From a checkpoint of a small transformer trained on Wikipedia: RMSNorm before each block, some layers without attention.
Each number is 200 + 40 x the weight over its row's rms, rounded and kept within 0 to 999. Layers, rows and columns count from 0. The size before them is the row's rms in percent of the matrix's.

# down: layer 4 MLP down (transposed), 3072x768, rms 0.0298, rows 2521-2589, columns 336-383
# up: layer 4 MLP up, 3072x768, rms 0.0333, rows 2522-2590, columns 336-383
down2521,094,257,254,186,178,217,212,215,191,160,240,189,283,132,195,217,232,206,229,226,174,178,222,211,248,177,232,182,174,154,172,227,209,190,227,190,231,210,150,190,193,221,157,179,174,189,161,228,177
up2522,099,162,196,265,178,256,211,228,175,216,167,206,243,212,226,158,141,224,208,158,201,248,242,194,152,245,97,144,244,240,168,291,241,202,297,158,134,218,156,257,217,141,250,204,237,226,180,176,178
down2522,098,177,246,204,176,216,214,144,209,175,150,199,148,181,200,238,260,139,140,200,203,208,187,204,239,149,276,120,199,152,205,176,184,149,219,182,261,140,250,258,222,289,138,229,224,169,106,235,172
up2523,097,166,156,259,268,228,230,153,131,173,236,261,243,231,210,169,161,179,205,142,200,162,211,226,247,264,199,242,188,217,117,190,198,235,262,193,130,246,218,236,167,186,226,223,200,185,233,245,161
down2523,095,221,189,164,200,235,242,166,171,276,139,234,168,255,176,204,155,244,201,206,196,235,240,120,144,176,192,183,220,161,156,194,208,183,235,205,195,177,199,248,185,230,174,197,188,181,205,154,192
up2524,103,194,100,160,162,259,125,263,181,214,195,214,170,264,177,199,226,212,180,273,190,140,150,169,201,141,185,227,171,182,261,270,232,174,231,236,151,213,232,195,225,147,255,240,195,183,167,186,197
down2524,105,196,222,197,190,259,263,209,252,189,149,120,209,210,229,177,148,151,253,230,177,168,274,165,208,180,235,200,173,266,210,216,246,202,199,190,108,178,247,246,188,234,214,161,168,147,122,167,180
up2525,103,164,228,154,227,198,253,233,214,158,204,178,123,231,186,176,198,282,244,233,203,211,201,143,213,160,208,117,160,133,203,282,190,219,171,257,184,112,212,174,257,204,207,193,181,215,208,238,184
down2525,105,190,202,130,153,269,171,154,165,211,163,247,209,230,126,195,163,193,207,213,206,242,165,196,180,261,176,195,249,192,144,187,195,184,193,159,151,247,214,147,247,116,276,263,228,182,228,176,189
up2526,094,134,168,253,135,145,151,273,187,253,189,180,184,199,211,194,229,193,174,143,186,238,245,163,249,198,135,180,162,195,189,209,277,208,238,166,238,211,179,185,202,145,243,204,178,205,177,163,176
down2526,090,234,198,188,186,147,209,229,273,144,202,228,163,186,219,176,174,211,231,251,235,168,157,192,139,185,213,208,207,200,161,237,241,268,182,178,191,198,253,225,184,227,196,212,241,217,189,191,166
up2527,102,232,237,130,235,143,182,153,162,148,171,239,122,197,185,210,185,189,248,145,183,210,202,217,162,237,214,189,204,229,177,162,164,112,204,177,161,205,292,153,209,194,166,167,171,141,196,133,183
down2527,109,208,192,230,172,201,210,183,214,198,253,163,144,277,291,212,189,127,205,178,152,190,250,168,155,204,201,213,176,258,158,148,156,180,150,175,251,261,273,201,217,208,141,186,222,194,216,184,191
up2528,103,175,193,208,202,271,227,167,281,188,176,224,137,225,245,229,264,206,134,174,253,194,213,137,152,191,111,175,184,198,219,201,239,163,224,213,181,260,188,208,255,144,234,287,195,237,221,219,158
down2528,104,222,255,225,208,192,196,280,261,165,249,194,235,210,190,192,100,153,195,189,155,246,259,256,202,138,190,239,201,143,255,214,209,203,226,242,167,210,191,184,187,176,137,159,180,240,227,216,135
up2529,096,246,210,202,168,244,196,173,165,225,244,194,194,166,221,257,200,270,214,206,218,187,148,253,226,226,226,184,185,226,168,214,181,257,219,193,192,140,253,223,258,215,223,210,228,194,240,235,157
down2529,093,165,194,250,186,204,247,271,213,193,252,203,205,102,242,232,210,141,245,147,230,200,233,244,256,181,272,253,176,249,201,205,172,186,248,257,204,172,110,250,206,192,232,195,206,167,197,242,205
up2530,096,148,194,247,246,120,231,182,217,154,179,219,190,141,246,237,204,237,187,218,225,135,110,247,193,185,157,194,165,204,212,185,167,201,216,168,168,242,163,155,181,222,233,222,265,233,193,176,313
down2530,094,138,209,158,213,267,264,238,145,210,199,158,200,166,187,111,105,175,224,238,270,272,185,195,179,146,231,226,237,211,198,177,297,252,270,198,203,272,209,170,110,238,130,169,176,198,169,176,166
up2531,101,159,193,198,286,269,221,204,264,213,148,235,202,230,183,218,213,205,133,240,238,166,191,218,133,169,113,206,148,203,199,205,262,207,272,176,187,211,183,158,179,211,257,258,179,131,155,231,283
down2531,105,181,122,166,151,233,231,205,185,202,168,257,189,174,232,286,236,233,221,238,196,211,188,216,231,182,256,190,187,167,182,243,209,181,225,203,224,225,194,239,117,220,250,228,217,265,210,165,174
up2532,095,133,251,184,218,214,127,103,137,151,210,178,225,170,231,172,264,225,212,71,177,157,138,194,177,204,247,224,174,205,180,259,174,199,205,229,173,161,243,252,255,145,226,174,165,202,184,189,205
down2532,089,221,185,212,299,142,222,226,181,176,211,261,248,165,181,243,227,217,196,230,191,102,226,164,191,172,170,299,125,136,187,192,168,309,191,191,214,247,76,183,185,220,214,227,192,164,208,189,142
up2533,097,210,148,210,275,272,162,207,204,178,174,220,217,153,226,153,190,234,123,214,204,208,267,172,168,220,243,256,263,224,191,208,243,185,218,202,220,269,192,224,163,240,214,265,103,229,195,260,179
down2533,099,211,223,221,258,174,178,132,175,225,273,207,201,139,213,206,201,167,234,152,241,230,240,227,170,245,172,209,230,120,134,231,262,158,143,229,228,186,298,222,239,171,168,243,256,208,207,156,251
up2534,105,175,187,173,218,207,202,201,253,244,240,212,233,171,216,156,99,229,227,143,195,168,205,223,203,220,91,190,168,183,173,223,169,172,200,206,141,170,172,249,244,195,215,259,195,147,202,222,168
down2534,104,157,175,129,173,198,137,154,197,249,205,164,144,210,169,224,155,163,167,197,186,155,163,242,112,211,139,218,203,213,270,195,205,287,199,231,123,87,207,259,188,248,238,236,172,264,159,142,168
up2535,092,250,197,219,280,177,94,193,196,210,199,288,124,168,223,180,201,172,190,189,219,210,160,165,225,213,195,151,150,211,221,174,216,102,248,186,212,184,179,198,227,199,239,146,200,192,166,212,186
down2535,096,140,209,117,141,242,259,113,204,207,205,143,251,251,217,151,297,207,104,229,233,248,170,221,211,240,189,225,187,199,174,250,153,237,158,181,221,144,201,160,201,202,136,202,258,134,258,102,195
up2536,095,151,261,157,176,195,276,243,152,174,168,211,245,169,212,193,249,178,219,176,196,152,208,169,197,124,219,198,183,202,256,232,257,176,226,169,192,224,164,167,201,169,184,195,191,202,138,192,237
down2536,102,202,163,243,285,184,171,224,243,250,250,167,186,176,206,265,173,244,198,238,200,235,186,289,194,252,222,215,172,216,150,196,120,193,201,194,179,208,240,243,245,228,246,226,185,241,221,278,124
up2537,087,201,212,237,214,208,188,191,203,180,229,204,178,234,229,134,239,184,214,171,211,118,193,202,145,229,152,168,201,220,217,173,240,123,203,183,164,175,228,237,222,175,220,231,203,169,231,168,175
down2537,088,175,146,128,169,193,171,149,199,183,226,195,242,164,212,235,188,152,267,207,187,150,249,141,195,179,174,218,190,217,170,231,208,302,253,249,195,213,156,187,162,180,135,236,198,142,193,239,226
up2538,098,206,141,203,194,168,119,233,213,168,263,169,224,209,201,195,187,166,154,176,196,184,180,236,218,196,204,194,226,193,239,233,184,237,208,195,238,238,235,194,143,286,240,209,232,234,145,231,163
down2538,091,123,196,132,232,280,170,182,113,175,156,275,140,236,203,141,259,200,221,142,217,160,236,233,96,204,204,208,183,166,199,151,221,222,272,215,149,173,228,178,138,234,212,173,212,308,141,186,145
up2539,100,165,175,280,156,168,158,203,154,209,192,175,181,130,267,208,198,221,196,209,152,133,239,163,210,250,161,202,191,231,273,250,214,177,228,225,266,154,162,140,261,232,203,193,202,181,210,265,201
down2539,102,244,211,90,172,170,233,246,273,233,235,143,184,221,219,200,280,248,189,162,244,271,214,200,244,178,228,266,202,176,219,126,167,238,126,230,236,245,207,192,184,211,246,241,260,154,161,172,183
up2540,108,188,166,284,212,261,185,164,232,148,179,172,193,215,206,211,210,176,219,238,257,202,204,181,196,213,242,218,195,112,199,180,132,239,263,181,135,152,319,231,254,174,229,195,189,181,178,213,220
down2540,109,161,252,152,222,185,194,90,155,262,248,208,152,195,273,202,135,163,240,100,152,195,257,243,219,145,180,173,161,202,203,154,268,237,210,189,128,240,177,148,120,155,177,252,271,178,237,156,190
up2541,106,139,85,195,198,225,212,227,225,121,187,131,229,264,237,278,234,185,176,216,199,181,218,159,142,241,224,234,131,228,224,211,216,236,130,140,221,231,163,145,158,190,238,281,255,107,167,201,134
down2541,105,203,139,243,164,195,208,170,197,228,183,133,255,207,175,198,257,250,208,184,182,205,204,199,178,148,177,180,145,170,224,216,112,214,236,227,138,204,194,175,216,205,85,259,202,242,232,170,240
up2542,099,179,175,213,243,157,160,242,283,201,162,161,134,220,166,171,200,200,155,204,225,132,191,148,208,160,192,164,252,181,151,180,257,165,283,154,86,228,223,218,217,207,305,213,246,239,215,218,192
down2542,095,223,141,173,212,220,240,162,140,232,203,199,247,191,214,186,210,193,218,279,145,217,221,288,148,152,229,149,213,200,166,122,215,228,166,165,208,196,164,130,273,155,181,245,148,223,145,238,229
up2543,097,170,249,177,163,138,174,218,228,239,191,214,220,252,226,150,194,223,214,224,180,246,146,215,232,113,216,264,202,233,308,226,238,188,170,163,223,214,214,263,223,221,178,211,284,187,194,166,253
down2543,092,295,199,204,137,139,204,147,219,215,207,152,147,206,182,207,188,94,180,247,215,134,195,229,171,155,230,180,233,169,165,129,147,178,151,189,151,194,243,145,121,188,227,163,190,206,218,229,160
up2544,104,135,184,204,228,198,181,207,176,196,232,220,136,158,154,237,263,188,195,223,242,205,191,169,160,162,144,206,166,86,145,227,177,150,186,220,202,207,158,184,177,200,228,194,195,216,210,141,210
down2544,101,209,197,180,158,199,197,160,220,209,236,197,215,192,191,240,227,167,188,231,189,192,123,245,204,212,172,159,195,198,178,287,310,126,140,195,226,135,193,229,139,195,89,236,194,155,222,185,258
up2545,108,182,177,291,256,156,193,161,199,178,254,228,231,175,190,217,242,203,202,171,175,167,255,215,222,193,132,241,204,239,165,245,204,205,244,208,250,294,273,275,169,146,182,228,195,214,292,185,122
down2545,113,312,104,218,260,251,207,176,222,205,204,193,215,198,207,228,229,248,180,168,241,228,269,185,156,200,155,138,183,216,229,145,211,229,183,154,244,222,288,247,188,168,164,169,258,207,224,137,183
up2546,099,258,219,264,218,168,214,209,162,216,203,192,217,129,222,187,202,224,147,198,147,219,262,133,252,138,187,240,216,189,123,248,179,168,227,195,162,228,225,193,189,225,206,259,158,209,183,314,139
down2546,103,173,165,142,141,208,149,172,236,216,173,266,204,271,192,213,201,122,206,155,223,239,117,245,210,250,205,145,247,186,275,169,215,187,244,147,199,172,204,260,193,178,249,130,207,181,201,98,237
up2547,108,248,123,200,232,235,142,158,178,162,193,219,204,162,211,186,139,262,193,158,196,288,248,177,141,193,204,172,208,198,174,197,219,208,222,185,138,206,222,241,313,96,166,194,129,220,203,140,175
down2547,110,227,207,167,229,188,236,184,181,148,171,195,332,104,138,183,260,156,174,236,195,193,164,134,232,168,251,262,234,162,223,220,224,200,210,234,204,188,160,193,266,181,173,209,211,206,133,152,146
up2548,101,205,237,268,246,234,228,188,170,240,235,224,173,219,233,183,163,191,302,193,186,263,215,204,179,174,177,177,177,250,246,165,224,181,251,204,214,192,204,186,167,246,270,192,241,183,160,258,215
down2548,098,162,206,170,167,229,188,190,140,195,173,199,212,184,273,256,169,270,119,166,171,245,198,168,192,237,212,208,206,218,134,143,284,172,167,171,185,275,162,143,170,195,160,226,227,266,253,239,206
up2549,105,265,147,193,240,284,106,170,237,122,198,163,193,211,254,183,138,198,216,196,255,251,224,166,211,231,122,138,236,183,176,228,151,258,284,131,174,216,181,241,225,208,209,218,177,174,242,132,154
down2549,099,234,242,208,207,178,201,152,169,181,189,135,235,148,102,209,221,193,203,174,220,240,189,160,200,215,181,125,219,192,207,148,165,158,181,204,181,254,204,249,242,192,167,152,267,197,190,197,123
up2550,104,178,150,241,212,230,212,149,222,159,185,189,212,234,165,161,112,213,208,130,270,183,216,252,219,177,180,207,153,262,207,225,250,235,189,214,196,236,164,225,270,160,239,191,113,195,282,169,157
down2550,109,165,174,198,169,243,231,250,263,205,200,194,184,253,164,144,115,233,227,210,177,130,158,239,148,166,149,167,208,174,325,151,232,217,223,176,194,102,269,190,169,188,209,202,218,167,175,185,158
up2551,099,270,155,225,242,203,158,254,199,185,194,255,206,120,218,177,145,235,183,153,190,231,192,230,219,207,143,117,176,147,205,149,166,168,212,213,251,197,183,224,262,173,235,240,225,191,174,220,178
down2551,098,157,199,165,203,185,222,188,200,121,232,164,155,216,194,235,228,118,274,195,193,204,190,277,205,224,210,152,238,254,271,252,180,165,224,285,248,225,262,152,277,151,195,152,197,187,149,120,159
up2552,090,175,175,150,172,194,200,226,235,275,192,203,276,185,170,213,214,253,210,207,182,231,180,216,112,169,148,154,184,142,160,246,206,210,234,139,234,197,148,133,156,172,239,239,225,198,205,171,219
down2552,093,138,220,206,171,172,178,151,220,91,173,252,91,185,265,160,224,276,152,173,217,166,212,173,238,262,208,279,220,221,238,213,171,215,166,234,181,212,246,222,209,276,252,138,249,148,219,133,224
up2553,107,210,122,166,191,192,120,248,207,168,202,209,150,182,198,203,202,188,207,105,199,209,213,201,247,98,209,251,187,218,166,176,196,208,182,229,153,149,262,165,237,201,266,157,209,147,227,226,124
down2553,110,180,161,196,138,193,182,197,182,176,269,148,215,185,193,256,176,142,265,144,190,211,180,213,157,130,163,151,246,184,216,254,166,246,223,180,203,144,223,168,228,282,252,183,128,184,110,179,158
up2554,093,170,225,208,171,145,142,218,197,215,242,254,173,138,144,152,149,163,238,198,274,161,143,224,213,160,130,215,191,226,199,200,290,201,201,207,164,231,203,266,221,204,250,158,223,165,255,191,203
down2554,090,232,192,163,204,217,159,189,160,221,193,241,259,218,214,168,224,204,215,263,195,120,290,224,174,155,236,190,186,183,150,227,124,120,73,236,127,164,249,188,172,150,210,200,185,250,142,182,225
up2555,098,297,202,179,241,188,245,167,166,181,109,179,188,186,223,211,169,246,154,195,179,213,153,146,193,192,208,222,200,190,210,210,223,214,182,240,226,194,274,197,225,215,178,271,160,174,140,185,260
down2555,095,72,150,138,181,235,283,146,255,174,239,212,182,180,184,180,178,212,267,212,226,163,203,203,125,167,143,137,232,217,229,151,204,239,153,195,215,234,188,196,179,141,243,184,186,169,267,186,218
up2556,108,203,256,118,151,243,173,223,175,210,267,207,132,157,202,216,210,200,129,148,247,186,173,237,165,198,190,255,238,191,227,205,172,130,267,216,214,149,215,187,243,98,214,252,126,162,226,167,274
down2556,116,216,182,135,180,194,216,293,233,232,170,187,257,201,286,187,187,187,155,158,191,245,76,152,155,232,154,123,242,159,207,227,167,167,184,178,220,136,194,166,178,186,247,298,188,224,224,198,256
up2557,099,162,247,191,248,199,226,178,184,116,136,164,234,161,219,203,207,180,322,171,157,167,206,175,202,225,165,282,159,213,240,216,241,157,222,162,233,228,235,227,194,192,212,206,256,214,195,154,211
down2557,100,205,224,139,155,197,203,102,242,255,227,187,288,289,171,244,215,226,195,224,202,166,204,171,242,224,203,222,155,176,191,161,147,218,186,225,235,192,164,222,183,211,183,214,234,187,154,218,98
up2558,105,234,175,210,230,151,164,242,157,193,191,164,208,164,231,214,246,226,218,183,216,173,141,233,182,186,94,208,189,166,242,220,259,272,178,135,193,185,229,208,182,182,216,162,203,201,259,143,121
down2558,100,153,189,167,181,272,141,200,204,177,178,177,208,239,186,192,260,246,208,209,201,248,190,146,268,235,227,243,262,195,293,197,220,153,149,169,148,156,244,177,218,185,196,187,233,213,240,235,192
up2559,103,162,191,221,121,258,192,262,184,214,269,211,167,200,243,206,141,180,201,238,203,194,90,163,161,136,189,179,211,215,189,241,227,189,170,165,212,204,240,193,154,250,295,217,165,148,120,200,177
down2559,105,179,119,284,179,263,256,203,138,216,161,268,287,133,210,192,214,213,266,200,156,218,202,179,204,178,218,201,185,268,194,182,262,259,286,144,172,204,177,200,117,158,256,246,188,175,219,205,226
up2560,100,188,255,213,220,93,178,181,210,155,268,219,230,180,200,205,187,145,250,158,195,156,214,205,183,156,218,143,186,191,205,252,176,235,177,119,131,215,204,236,163,132,211,190,258,230,196,233,187
down2560,095,203,153,213,203,202,187,137,175,202,177,181,159,274,184,182,216,283,242,235,177,188,178,206,191,185,226,196,184,203,182,182,214,246,228,187,145,230,160,166,170,247,205,219,177,174,299,199,132
up2561,104,134,196,201,182,181,202,171,211,156,186,219,223,176,177,221,242,145,185,136,188,190,215,193,212,260,190,166,257,171,128,180,185,157,185,220,167,214,275,217,171,106,226,216,171,221,121,183,204
down2561,105,177,292,183,198,247,168,148,166,142,228,134,136,137,219,184,216,195,260,239,306,239,204,201,232,173,213,169,202,203,196,260,195,242,248,192,164,158,223,220,276,74,206,237,133,190,102,257,249
up2562,091,234,216,210,210,163,164,177,186,163,229,214,180,196,151,264,246,237,142,240,216,249,187,198,219,109,233,197,143,208,157,232,209,181,189,251,261,215,231,227,223,137,217,155,165,165,228,204,185
down2562,137,205,191,272,146,198,144,195,150,173,250,170,202,210,144,214,212,217,200,245,239,218,151,183,199,185,272,173,149,141,216,116,264,158,192,285,229,179,183,231,242,159,266,214,180,131,209,224,222
up2563,105,160,232,141,249,304,108,215,104,100,209,132,158,221,151,238,167,274,152,217,213,236,245,255,121,155,217,231,234,151,235,178,196,206,225,200,217,199,293,234,201,192,217,286,169,198,225,142,227
down2563,098,259,178,259,154,153,263,203,252,238,225,210,198,196,161,228,179,291,234,126,173,132,219,226,202,216,238,168,195,138,119,156,210,221,189,214,179,158,221,145,145,307,179,211,148,207,187,184,183
up2564,105,184,175,162,246,242,202,213,214,152,253,194,176,168,257,214,196,242,113,177,152,232,161,165,229,212,182,181,225,190,206,271,188,158,214,199,225,166,189,173,140,198,261,257,176,219,109,259,213
down2564,111,192,240,220,194,173,163,138,195,145,199,214,170,176,185,144,240,239,155,182,145,275,158,197,275,228,251,243,186,206,231,247,204,134,194,242,156,205,252,251,132,208,237,177,214,217,214,272,159
up2565,097,197,206,207,241,115,162,133,131,204,220,150,227,146,140,175,182,194,153,170,250,233,245,128,212,223,190,183,158,162,172,199,192,158,212,193,192,267,216,201,147,204,251,174,270,214,218,163,106
down2565,096,199,225,252,251,180,274,112,220,289,138,217,188,123,226,211,176,232,228,202,215,213,159,197,232,259,307,144,155,184,205,170,260,225,186,169,229,171,224,270,230,260,214,221,187,241,195,142,234
up2566,104,208,246,207,228,161,158,155,205,194,173,248,195,238,116,152,206,217,153,186,258,193,224,240,197,202,191,131,184,254,270,245,197,183,201,142,202,237,143,157,187,153,240,276,211,168,248,219,195
down2566,099,155,227,253,223,149,252,243,215,220,188,220,162,166,125,206,135,202,219,157,148,223,205,176,207,145,209,168,170,141,205,256,207,143,128,205,208,221,176,216,162,228,225,206,138,204,248,165,110
up2567,092,193,173,257,245,237,217,212,180,206,221,182,224,203,119,197,257,175,204,214,224,225,272,208,184,202,155,214,171,194,268,176,251,179,191,224,167,152,227,203,224,199,191,196,167,178,204,237,168
down2567,094,175,128,268,199,170,195,207,226,134,190,286,181,172,237,270,210,198,195,214,238,126,196,214,199,141,293,233,167,169,167,201,222,111,234,193,147,197,162,217,166,260,150,245,246,178,224,213,201
up2568,101,142,253,201,205,59,195,236,219,209,233,203,174,183,225,203,180,244,245,211,192,159,142,134,238,171,252,197,176,202,229,168,280,170,212,141,139,184,151,148,274,136,188,170,188,223,152,205,179
down2568,098,249,276,215,226,249,177,184,238,267,275,191,103,197,194,220,209,206,123,206,217,244,219,227,235,247,195,199,161,188,225,261,175,224,254,217,155,219,180,209,193,179,233,267,160,128,212,216,224
up2569,103,189,189,179,219,221,138,225,190,229,232,204,198,207,184,165,164,175,246,223,207,191,189,244,177,236,186,186,215,201,146,204,165,194,224,220,270,220,247,183,205,209,273,243,205,143,223,168,187
down2569,098,248,218,161,238,220,262,143,230,248,234,196,242,185,182,200,253,184,198,248,215,169,209,210,178,215,185,210,243,222,212,146,183,172,238,191,270,167,186,182,221,200,203,275,163,185,189,207,194
up2570,096,192,100,230,266,173,148,108,195,174,226,194,232,235,258,198,163,190,157,126,250,186,240,193,162,207,216,240,151,230,176,132,189,240,204,223,117,204,193,137,229,219,201,271,230,241,218,186,136
down2570,090,230,246,178,177,186,246,227,226,187,202,221,191,181,240,182,232,229,159,199,160,115,254,238,167,133,141,248,225,185,217,244,154,194,216,184,203,220,124,216,214,188,189,178,187,172,261,201,174
up2571,100,168,238,184,293,95,236,179,167,228,136,207,256,169,223,145,147,171,184,144,159,194,175,220,246,138,255,206,95,172,218,287,145,290,239,244,115,264,175,258,210,283,203,242,118,111,208,236,244
down2571,108,182,219,178,209,164,276,201,173,225,229,160,196,210,222,203,219,245,174,259,195,158,237,181,209,219,186,154,183,183,156,166,211,258,257,179,213,202,225,265,204,227,249,189,207,238,265,298,138
up2572,095,241,213,207,185,151,130,238,204,250,184,243,172,173,199,253,205,192,171,199,229,135,176,133,305,166,217,181,239,177,186,167,273,188,254,260,224,174,193,210,249,236,227,199,123,146,149,241,173
down2572,099,259,188,87,108,233,225,168,147,216,187,182,253,236,241,190,172,147,268,219,211,308,246,249,141,229,152,252,191,276,190,259,180,163,163,154,140,229,142,164,186,129,154,187,207,216,227,114,150
up2573,101,164,226,276,209,234,191,199,204,153,204,229,238,152,184,199,252,263,272,143,211,150,156,258,179,169,223,191,195,166,200,200,190,174,194,170,203,265,259,189,176,203,242,268,229,206,242,219,263
down2573,099,237,111,215,230,205,199,169,232,145,187,163,220,198,172,157,249,243,178,176,185,211,304,132,234,163,183,161,266,162,242,90,204,245,264,300,174,174,160,204,252,231,241,275,148,199,180,179,226
up2574,097,214,216,267,175,152,187,219,167,171,205,180,145,244,162,158,195,208,189,234,190,197,249,187,228,209,244,188,180,233,192,156,222,146,203,222,199,203,157,213,221,240,231,175,167,190,149,262,141
down2574,093,224,149,141,180,210,235,174,229,188,189,189,210,178,234,198,240,224,191,163,144,159,211,213,173,228,169,230,194,159,249,205,188,265,181,246,215,261,196,217,206,133,166,200,207,182,174,127,183
up2575,094,158,205,123,207,208,218,172,204,174,174,219,237,198,169,132,175,229,173,202,207,205,215,266,221,157,250,238,206,182,170,217,207,232,232,250,106,251,206,243,213,127,275,186,150,249,225,163,199
down2575,090,189,253,249,240,268,239,204,152,228,283,192,131,202,267,210,311,241,202,200,185,211,250,216,225,193,140,194,216,247,185,244,168,225,235,205,240,140,251,226,78,196,83,155,158,273,177,251,205
up2576,095,215,191,212,160,158,183,190,232,260,156,159,223,198,176,214,158,158,175,107,247,216,284,171,259,173,206,159,243,164,185,205,152,159,172,145,195,235,166,196,221,252,275,173,162,224,215,259,63
down2576,090,200,208,171,211,179,274,185,147,234,198,175,213,201,205,245,209,238,222,196,223,221,179,148,198,204,226,265,209,180,217,157,213,196,151,202,209,147,230,223,190,181,221,116,246,187,214,140,285
up2577,102,178,237,178,250,240,207,218,152,227,171,232,207,248,161,207,162,231,210,237,288,183,244,156,217,148,195,192,131,203,179,186,198,124,258,228,165,291,301,236,193,217,172,229,124,143,213,198,258
down2577,099,187,239,262,181,229,169,226,156,201,206,122,230,161,220,157,234,165,208,221,258,229,241,238,249,233,226,251,171,176,222,187,229,242,190,235,154,134,168,197,145,224,285,115,214,214,205,178,178
up2578,101,176,224,285,228,192,144,152,200,152,233,258,218,172,160,242,177,167,152,190,254,164,234,192,155,196,191,207,175,219,247,268,242,185,172,95,233,214,143,212,243,161,235,217,223,106,228,244,253
down2578,102,238,213,225,193,181,173,165,191,233,166,209,188,270,185,104,145,239,221,204,167,202,196,181,204,137,262,232,243,205,197,195,201,203,227,177,192,189,156,186,200,240,151,138,182,265,161,173,201
up2579,103,205,202,139,247,183,153,161,249,214,217,234,230,226,216,269,194,125,206,139,246,196,177,91,223,184,210,276,257,162,207,256,258,191,238,166,195,288,167,191,200,179,200,212,163,197,204,229,228
down2579,105,174,199,206,218,223,181,204,179,125,225,195,243,165,211,164,239,157,179,154,222,177,210,171,224,190,168,151,251,280,191,188,199,142,253,190,213,227,167,168,211,193,214,142,258,185,222,168,204
up2580,102,210,195,173,249,173,120,122,189,134,182,280,174,200,220,161,220,275,263,195,248,257,140,148,100,197,262,165,191,188,147,267,139,191,197,214,150,219,330,224,146,126,189,209,174,182,222,247,173
down2580,107,285,238,109,159,194,138,246,204,200,182,169,203,161,202,212,261,220,146,269,120,247,252,231,226,142,121,113,208,209,157,163,251,154,150,208,123,166,159,202,238,185,208,80,242,196,208,210,294
up2581,102,231,189,224,239,184,196,146,257,255,145,205,179,135,223,78,147,148,202,263,263,177,191,210,144,145,183,187,210,251,233,215,217,143,230,213,218,203,185,140,243,243,212,201,218,204,226,216,218
down2581,104,204,208,108,248,216,206,125,233,230,183,143,180,187,232,97,110,157,230,150,224,229,206,136,221,180,223,196,184,162,228,148,203,191,173,314,238,233,229,266,184,168,234,140,194,255,259,260,168
up2582,103,147,225,218,177,187,167,153,205,215,152,266,180,245,261,208,207,175,242,223,202,175,163,117,189,182,141,165,195,228,309,212,227,162,251,150,253,245,219,147,188,288,217,266,217,159,190,182,239
down2582,112,272,178,247,201,194,186,190,189,235,281,133,129,189,161,221,144,243,231,161,204,207,182,188,245,160,282,208,260,195,144,155,145,188,223,278,176,249,150,177,206,214,157,206,157,204,228,266,166
up2583,094,207,257,178,294,248,117,172,137,192,176,227,174,222,172,221,191,173,191,148,316,174,242,227,118,189,217,221,114,197,233,203,196,128,213,180,190,222,236,106,215,153,265,185,153,203,147,265,208
down2583,091,154,156,134,211,156,201,188,236,147,193,164,274,157,263,278,229,202,207,267,190,220,242,258,239,207,203,148,201,242,158,281,233,239,147,176,193,159,186,166,221,241,232,141,130,175,193,187,170
up2584,103,167,263,207,172,231,219,210,228,199,185,220,112,102,272,229,255,278,193,211,138,198,173,190,224,209,185,194,175,194,235,206,178,164,161,191,193,229,205,180,277,128,238,259,194,124,187,285,167
down2584,100,160,114,247,216,203,197,221,202,183,146,248,169,206,264,182,199,247,173,188,175,139,217,266,157,153,239,227,158,197,298,196,155,224,204,216,182,169,211,219,206,205,194,210,162,208,230,233,188
up2585,102,103,235,228,185,191,174,209,233,162,249,191,180,239,222,217,232,273,222,170,192,218,211,188,204,179,207,189,160,245,220,222,165,174,191,173,124,228,277,240,171,120,247,242,173,165,171,210,212
down2585,110,161,231,245,210,226,223,116,156,209,244,106,165,150,238,203,242,157,229,97,198,280,244,188,170,247,218,158,192,191,209,125,226,192,241,190,177,257,186,142,159,139,169,204,176,252,105,121,204
up2586,102,183,177,194,196,206,264,130,197,147,174,213,161,213,207,207,192,156,217,157,223,206,195,218,182,232,135,239,164,250,124,262,212,242,161,184,128,230,270,168,231,145,206,211,224,243,188,264,131
down2586,102,199,122,178,184,235,202,252,189,132,234,177,136,188,213,180,254,263,186,273,243,175,272,202,233,169,175,137,151,146,200,185,145,149,189,200,253,222,187,190,154,215,230,228,180,165,233,278,157
up2587,098,175,246,210,261,101,192,188,188,141,206,233,178,199,196,185,192,265,191,215,236,203,175,240,231,218,199,168,187,177,162,252,202,229,220,217,165,266,181,213,213,164,155,173,162,158,206,150,146
down2587,092,179,178,158,188,275,171,225,213,158,139,166,251,188,258,253,211,134,182,219,195,188,239,191,187,217,175,228,225,176,315,143,178,217,203,177,185,205,169,177,229,117,227,218,207,224,144,155,195
up2588,101,126,297,160,182,179,190,169,153,228,205,244,191,146,234,102,96,205,195,205,232,225,218,195,124,181,205,169,93,177,258,208,158,227,219,162,220,206,155,209,234,195,224,145,234,135,154,190,210
down2588,096,160,199,256,243,152,206,121,192,298,258,255,211,308,256,242,186,209,208,200,212,180,139,195,259,177,265,273,159,132,258,143,118,156,250,180,127,216,223,185,176,180,176,221,215,179,149,246,206
up2589,103,226,210,235,196,160,188,155,270,238,292,218,173,119,256,196,199,312,195,217,214,159,211,190,181,247,211,160,135,135,152,160,243,170,281,222,192,164,263,199,213,144,254,193,158,202,175,246,214
down2589,101,169,181,228,268,148,221,225,125,193,194,125,186,208,178,210,221,198,229,184,272,210,205,94,199,205,238,176,286,194,267,123,166,167,217,257,237,209,238,178,227,205,210,201,210,193,274,270,185
up2590,102,229,179,168,279,210,196,265,245,183,127,206,211,281,227,215,143,216,194,213,199,85,205,215,224,217,99,272,208,221,167,190,212,210,186,162,140,228,248,205,213,183,250,121,165,225,215,145,175